config = dict(
    num_hidden_layers=15,
    hidden_size=128,
    num_attention_heads=4,
    num_key_value_heads=4,
    head_dim=32,
    intermediate_size=320,
    vocab_size=4096,
    hidden_act='swiglu',
    norm='rmsnorm',
    norm_place='pre',
    norm_eps=1e-06,
    positions='rope',
    rope_theta=10000.0,
    rope_fraction=0.25,
    qk_norm=False,
    attn_scale=0.177,
    bias='none',
    tie_word_embeddings=False,
    parallel_block=False,
    init='orth',
    init_std_qkv=0.0858,
    init_std_o=0.0,
    init_std_up=0.0858,
    init_std_down=0.0,
    optimizer='adamw',
    learning_rate=0.00378,
    beta1=0.9,
    beta2=0.95,
    weight_decay=0.063,
    lr_head=0.00972,
    warmup_steps=422,
    schedule='wsd',
    decay_fraction=0.468,
    decay_shape='linear',
    final_lr_fraction=0.0,
    batch_tokens=32768,
    max_seq_len=512,
    doc_mask=True,
    train_tokens=160400000,
    max_steps=4896,
    dataset='wikipedia_en',
)
Each number is 200 + 30 x the weight over its row's rms, rounded and kept within 0 to 999. Layers, rows and columns count from 0. The size before them is the row's rms in percent of the matrix's.

# layer 2 MLP gate, 320x128, rms 0.14, rows 28-44, columns 0-63
089,234,206,185,188,174,141,188,179,209,194,209,214,210,176,141,172,164,164,218,167,224,200,208,120,220,179,187,196,273,192,196,165,181,198,235,250,157,211,153,197,238,206,179,193,151,188,255,120,148,225,206,217,222,174,210,211,182,215,226,183,167,210,140,196
089,180,170,155,177,215,194,205,214,185,216,199,211,225,225,213,206,240,191,225,179,201,133,190,217,217,233,179,151,201,209,158,224,195,180,206,164,228,194,278,181,233,168,143,206,217,252,252,220,175,201,221,199,206,161,205,254,204,211,220,207,227,166,202,196
100,261,256,213,185,171,210,256,169,269,214,153,244,243,157,240,203,226,216,175,235,256,205,169,220,190,188,212,231,235,181,214,232,151,221,166,232,190,191,133,205,187,242,120,220,214,160,155,185,191,183,216,239,216,220,246,172,200,188,205,198,216,202,206,179
109,155,165,155,192,194,205,224,197,211,191,207,207,231,182,207,168,267,178,196,210,226,206,239,207,229,230,220,211,211,212,265,178,230,172,220,214,150,170,157,232,204,194,180,207,189,228,232,183,241,206,193,211,163,192,201,226,149,136,204,245,182,220,210,238
112,189,159,175,196,197,183,165,174,231,259,192,237,175,194,142,188,194,228,230,159,216,242,272,212,229,220,212,123,232,188,226,240,169,163,192,221,224,242,216,210,242,155,220,220,229,194,205,195,139,201,204,230,218,211,198,238,236,220,214,199,194,162,225,154
107,256,174,201,192,186,172,194,294,179,217,193,218,180,190,151,215,228,191,218,225,260,219,160,188,215,239,180,179,165,173,181,211,191,185,248,205,210,208,162,205,161,125,165,185,259,189,170,188,230,194,201,223,194,191,163,237,161,175,213,189,173,247,151,233
108,229,173,197,220,176,172,197,253,214,197,158,187,172,209,267,207,205,209,167,241,274,210,205,183,159,264,203,247,193,233,200,187,162,217,250,176,188,207,211,203,210,201,193,203,172,200,244,198,248,178,160,218,194,183,208,228,163,143,198,177,145,210,159,165
094,204,192,157,216,178,223,163,165,196,194,230,231,223,187,200,135,159,169,216,148,216,180,213,167,203,212,214,147,185,227,232,196,179,171,184,224,261,188,240,174,239,167,182,169,210,165,232,177,206,183,163,197,207,220,231,213,202,202,167,205,250,230,207,192
107,207,191,185,191,152,164,208,242,204,194,188,223,215,216,270,199,153,185,226,173,235,213,221,215,189,242,200,225,180,193,244,137,233,223,219,195,186,207,146,208,124,194,231,217,201,232,188,167,253,180,180,208,231,165,228,215,218,159,169,219,155,209,162,215
100,210,242,170,182,207,186,189,209,253,230,197,239,226,185,187,242,246,216,184,161,178,256,206,141,229,139,235,248,278,208,137,206,235,161,236,267,212,207,173,185,195,189,192,182,224,210,208,127,205,238,236,210,202,173,206,217,195,211,188,173,222,159,232,217
100,223,235,174,183,189,252,209,188,228,258,199,182,184,217,169,221,176,216,204,189,141,188,182,208,236,245,215,203,174,187,217,192,212,219,205,212,196,233,237,218,194,191,195,206,184,173,212,211,153,232,149,209,242,166,217,190,207,230,219,208,237,152,248,179
102,208,204,194,179,173,199,175,201,218,179,197,270,277,244,187,153,199,200,269,182,246,220,208,156,235,187,173,150,156,161,213,223,175,155,215,193,148,233,127,216,190,190,231,213,213,216,184,248,239,207,172,212,215,204,142,211,153,184,205,182,169,179,163,233
098,209,187,197,186,168,208,233,225,231,240,204,246,178,240,163,181,221,171,230,139,191,188,193,195,220,197,145,179,227,199,231,240,216,153,218,197,232,201,148,222,227,186,203,216,199,228,174,184,153,269,192,212,203,198,170,211,185,220,238,178,149,248,212,236
100,185,184,212,211,187,221,145,214,235,234,173,206,185,216,166,195,176,240,156,217,218,244,219,197,159,226,212,202,169,176,205,172,254,193,202,202,225,189,201,234,199,217,215,197,180,185,244,189,210,223,159,210,190,215,191,192,232,151,255,171,157,190,256,208
094,170,210,256,170,172,196,206,174,201,231,196,149,250,195,242,203,247,248,248,174,176,209,228,185,217,196,175,219,180,198,206,216,230,190,204,193,252,204,229,229,221,202,204,211,148,167,256,227,206,193,219,200,272,202,202,175,242,159,204,196,175,163,141,222
100,155,201,158,190,155,169,186,165,190,170,155,210,218,209,254,180,184,178,269,190,176,191,193,213,206,209,225,208,192,198,255,158,158,222,202,219,167,204,228,215,203,229,171,201,194,172,197,186,225,195,226,249,217,165,157,188,155,209,200,161,149,181,191,185
088,214,179,175,171,200,144,238,202,192,230,168,221,194,200,168,257,186,167,218,206,227,167,195,151,219,214,192,207,233,230,171,255,211,134,167,183,210,185,179,232,212,157,177,194,155,238,194,228,223,241,231,224,181,201,208,198,198,177,246,231,234,188,181,199
# layer 2 MLP up, 320x128, rms 0.127, rows 28-44, columns 0-63
098,134,192,193,252,237,218,187,144,179,230,203,229,218,210,149,181,230,261,195,198,174,168,194,189,173,197,159,197,184,240,166,259,209,147,207,226,217,202,203,166,228,214,205,198,197,237,225,248,166,194,186,219,183,202,165,168,229,184,256,247,248,157,218,237
096,198,187,195,211,241,174,169,214,197,181,194,205,196,182,171,220,196,167,234,231,204,215,162,182,196,209,172,182,181,183,176,200,254,163,182,168,188,197,170,147,171,209,166,202,195,245,200,225,228,224,199,196,234,213,236,174,222,185,210,185,195,232,166,251
097,172,214,267,181,170,176,146,211,221,189,198,214,156,249,209,202,173,190,218,209,223,199,285,176,206,192,188,208,230,204,243,174,178,205,268,146,191,259,188,263,186,195,208,187,221,203,188,187,258,194,210,194,207,165,177,203,203,172,196,193,127,199,214,157
112,173,250,188,171,184,237,218,248,208,232,199,179,207,239,143,268,170,225,159,221,172,154,156,189,212,143,182,182,171,189,155,237,176,194,187,240,213,210,198,170,207,183,252,199,161,185,234,208,212,205,221,190,196,191,190,169,226,212,202,204,151,204,181,173
109,245,219,196,269,221,237,216,230,228,231,172,175,185,209,171,205,185,248,225,184,238,229,230,171,179,194,214,212,187,195,275,211,220,168,237,210,215,182,190,204,158,154,160,216,203,176,234,215,218,193,203,213,181,197,232,186,169,154,211,200,152,236,239,191
110,170,213,262,220,207,208,165,157,260,183,187,229,177,202,172,185,217,249,154,196,211,222,183,161,216,237,237,224,274,188,214,213,220,181,156,143,213,212,241,244,244,229,202,180,198,202,231,243,209,235,209,180,224,161,211,168,190,187,176,209,176,222,227,204
105,206,192,171,245,245,209,185,155,159,177,221,238,201,180,225,181,195,182,219,125,222,182,168,186,193,257,241,194,176,197,209,207,222,165,156,201,272,211,213,207,203,163,224,190,220,171,156,176,222,173,218,178,232,204,175,185,191,246,190,137,236,168,211,186
103,157,204,173,248,160,179,157,216,215,193,205,196,163,188,199,193,195,220,215,237,239,239,174,188,205,195,176,156,112,192,245,168,173,179,217,251,199,194,226,252,170,149,163,185,287,198,178,194,178,161,199,193,215,207,238,218,208,170,189,211,197,212,174,193
104,199,204,240,187,173,198,233,218,260,229,234,198,208,181,168,217,221,150,193,199,197,196,171,201,175,205,210,220,192,219,216,262,204,214,219,181,239,173,241,191,182,133,203,176,182,185,210,230,161,175,231,194,174,162,205,220,253,188,168,231,204,189,229,225
100,233,232,165,180,209,258,237,200,186,223,211,162,252,185,188,233,233,205,218,212,169,214,192,200,188,190,265,220,205,173,183,234,274,194,168,283,272,243,223,186,185,236,203,201,225,166,218,145,220,208,149,208,223,212,241,224,188,215,204,198,217,116,211,257
102,156,187,174,255,197,181,214,195,251,209,185,244,264,192,241,159,236,221,250,202,264,214,195,201,214,206,223,196,226,178,165,213,232,271,225,189,248,225,168,225,184,174,167,188,244,228,221,163,186,195,214,206,190,209,215,194,166,188,187,132,175,226,195,239
109,267,233,267,234,213,164,234,253,171,192,183,258,219,168,185,174,245,206,156,227,245,219,220,200,135,222,161,206,157,187,202,165,157,220,215,178,235,192,181,227,170,211,175,234,213,217,165,243,213,203,203,197,250,201,182,209,177,198,209,218,213,202,189,248
092,204,201,166,156,231,211,171,180,228,190,212,210,220,165,212,153,161,199,168,210,171,196,186,212,158,156,222,205,246,201,229,196,162,258,180,168,203,172,238,227,238,262,226,177,171,253,193,210,239,212,190,177,196,134,256,170,205,198,211,190,200,216,212,224
095,233,235,170,183,172,194,207,201,198,188,192,160,241,224,201,188,239,199,171,197,163,218,183,250,211,166,219,180,182,215,197,165,168,184,213,215,154,190,223,213,193,218,220,172,232,188,226,193,200,213,277,222,183,217,200,189,165,216,209,222,195,256,147,168
100,235,227,177,180,212,157,219,201,206,181,185,192,149,203,181,189,157,156,194,232,217,245,212,175,214,228,200,215,229,223,230,167,175,250,230,211,160,174,159,235,218,209,161,181,243,211,153,164,227,245,181,204,201,196,191,191,207,199,189,227,191,228,199,130
102,212,218,210,168,193,179,258,254,171,198,191,216,166,223,183,232,213,236,172,173,205,184,239,215,244,203,235,192,204,196,177,216,190,177,212,208,194,143,201,173,214,213,188,201,203,193,203,189,211,221,203,156,224,178,166,216,221,168,199,162,180,268,148,156
093,211,184,180,169,220,173,263,193,128,211,197,187,202,193,139,237,221,127,213,162,183,218,186,174,193,244,225,211,249,238,212,265,220,158,177,199,187,239,188,185,236,196,122,211,179,207,176,210,211,236,218,180,205,157,222,214,195,152,203,218,186,219,206,193
# layer 2 MLP down (transposed), 320x128, rms 0.121, rows 28-44, columns 0-63
102,214,214,192,223,219,139,161,201,167,264,215,156,232,180,192,175,212,165,229,185,158,193,208,123,196,212,196,196,226,182,218,193,184,214,200,259,175,215,172,221,194,195,208,211,166,198,265,110,174,206,193,206,249,199,199,205,193,233,214,178,121,232,165,179
101,190,184,202,172,257,206,192,198,241,191,178,211,180,243,176,217,133,227,169,183,205,223,171,183,185,205,243,167,207,199,146,238,197,178,129,155,173,232,193,150,178,204,165,133,239,221,239,243,201,189,228,176,207,234,203,257,173,170,179,190,213,179,178,218
100,174,144,223,167,212,171,161,238,168,196,188,230,230,196,198,210,144,233,198,220,188,229,204,207,250,258,166,222,165,214,234,212,234,159,146,167,203,189,223,211,198,171,167,247,156,185,228,198,195,217,175,258,239,203,189,219,165,202,199,188,206,191,157,249
102,211,198,208,160,119,206,203,126,197,193,212,215,205,168,217,243,249,198,208,199,240,197,197,203,194,240,192,179,233,192,279,217,211,152,228,174,153,238,162,187,229,210,186,251,236,199,197,180,208,221,169,305,185,153,174,212,208,194,236,198,184,226,226,194
112,161,234,186,208,247,192,189,181,185,241,217,224,173,195,252,166,187,169,211,180,204,184,212,216,203,208,216,246,221,168,200,172,211,194,192,172,232,187,256,224,187,191,233,192,137,191,186,168,226,254,163,216,198,232,196,248,194,181,172,200,148,176,194,175
107,177,214,177,127,189,173,213,204,155,214,213,221,195,191,232,184,159,163,257,179,146,186,245,244,218,160,220,177,151,168,236,175,173,172,199,238,215,203,165,176,199,207,169,247,187,180,200,174,216,149,212,233,229,217,206,200,197,232,212,191,156,151,216,157
101,155,199,162,189,159,197,196,232,239,261,175,153,194,198,212,246,171,209,221,197,224,208,242,157,214,148,224,240,203,221,212,235,201,180,171,202,157,201,212,198,203,224,243,266,183,122,230,172,179,215,234,290,231,219,241,193,231,192,175,162,189,227,182,240
102,168,220,145,218,195,192,223,185,202,205,250,196,167,233,183,225,218,229,202,204,227,219,175,187,197,185,178,167,128,226,246,180,232,178,138,244,227,189,181,202,208,168,239,165,220,227,161,216,157,158,180,163,232,226,194,194,243,199,209,263,196,195,202,223
108,181,184,176,241,244,193,163,229,160,190,187,235,182,237,200,151,203,204,234,145,205,232,213,216,184,252,190,211,192,182,150,122,232,215,193,248,178,208,178,222,199,226,230,157,204,231,209,167,232,178,209,103,235,171,183,200,196,228,255,193,223,180,195,223
094,154,244,170,179,205,191,226,203,254,172,246,156,237,135,218,217,223,230,182,215,157,184,197,199,168,134,244,191,210,217,166,209,217,176,212,271,214,213,169,239,271,221,176,202,256,208,190,124,221,205,193,78,186,176,184,222,181,182,194,179,219,154,199,188
104,123,205,167,227,198,216,203,200,251,173,173,170,249,182,273,157,176,175,207,110,209,230,182,172,203,168,208,194,250,221,206,202,210,173,210,203,247,213,106,179,204,185,246,198,240,226,203,211,194,236,165,266,228,224,178,206,217,181,193,163,151,231,195,229
110,188,141,215,151,266,171,184,218,200,196,150,158,103,218,237,211,183,212,156,211,193,238,224,171,190,215,224,225,214,218,170,204,193,161,181,242,201,178,237,206,175,215,185,179,187,224,245,167,202,185,208,164,219,225,237,177,236,184,186,156,219,135,166,220
100,162,241,205,137,205,169,193,222,203,150,188,210,207,241,221,152,169,199,209,135,192,245,226,223,232,179,156,262,202,213,156,197,233,207,207,221,223,201,220,169,214,241,219,206,214,141,213,201,243,222,214,226,212,179,239,205,200,213,210,178,153,209,188,236
095,182,189,142,195,185,178,254,188,119,168,194,195,237,184,199,220,192,212,217,189,289,202,148,190,194,192,190,240,225,207,239,203,147,174,220,186,210,152,198,196,203,216,194,225,162,209,219,203,244,186,221,237,226,223,220,166,195,272,196,240,213,241,240,231
097,255,212,222,135,221,162,206,230,186,149,216,194,181,233,212,186,191,191,175,257,221,246,186,235,214,227,203,237,172,187,236,229,159,182,176,227,154,182,177,148,173,246,193,277,189,225,166,176,218,219,215,309,171,169,216,219,161,202,193,204,216,200,200,184
103,199,191,212,197,181,129,221,189,210,179,222,201,244,183,225,192,181,221,165,215,187,197,171,253,243,197,217,177,204,174,231,226,191,207,224,254,167,215,139,234,189,178,208,230,208,157,285,193,169,219,220,229,223,241,202,272,159,233,192,166,210,225,203,212
085,192,203,177,214,228,226,207,202,219,217,208,203,152,225,194,205,175,207,220,208,181,232,221,203,214,199,244,180,213,282,194,199,199,176,182,178,185,222,148,184,177,211,196,126,233,168,196,196,209,137,201,63,233,132,199,210,175,182,186,225,236,183,155,149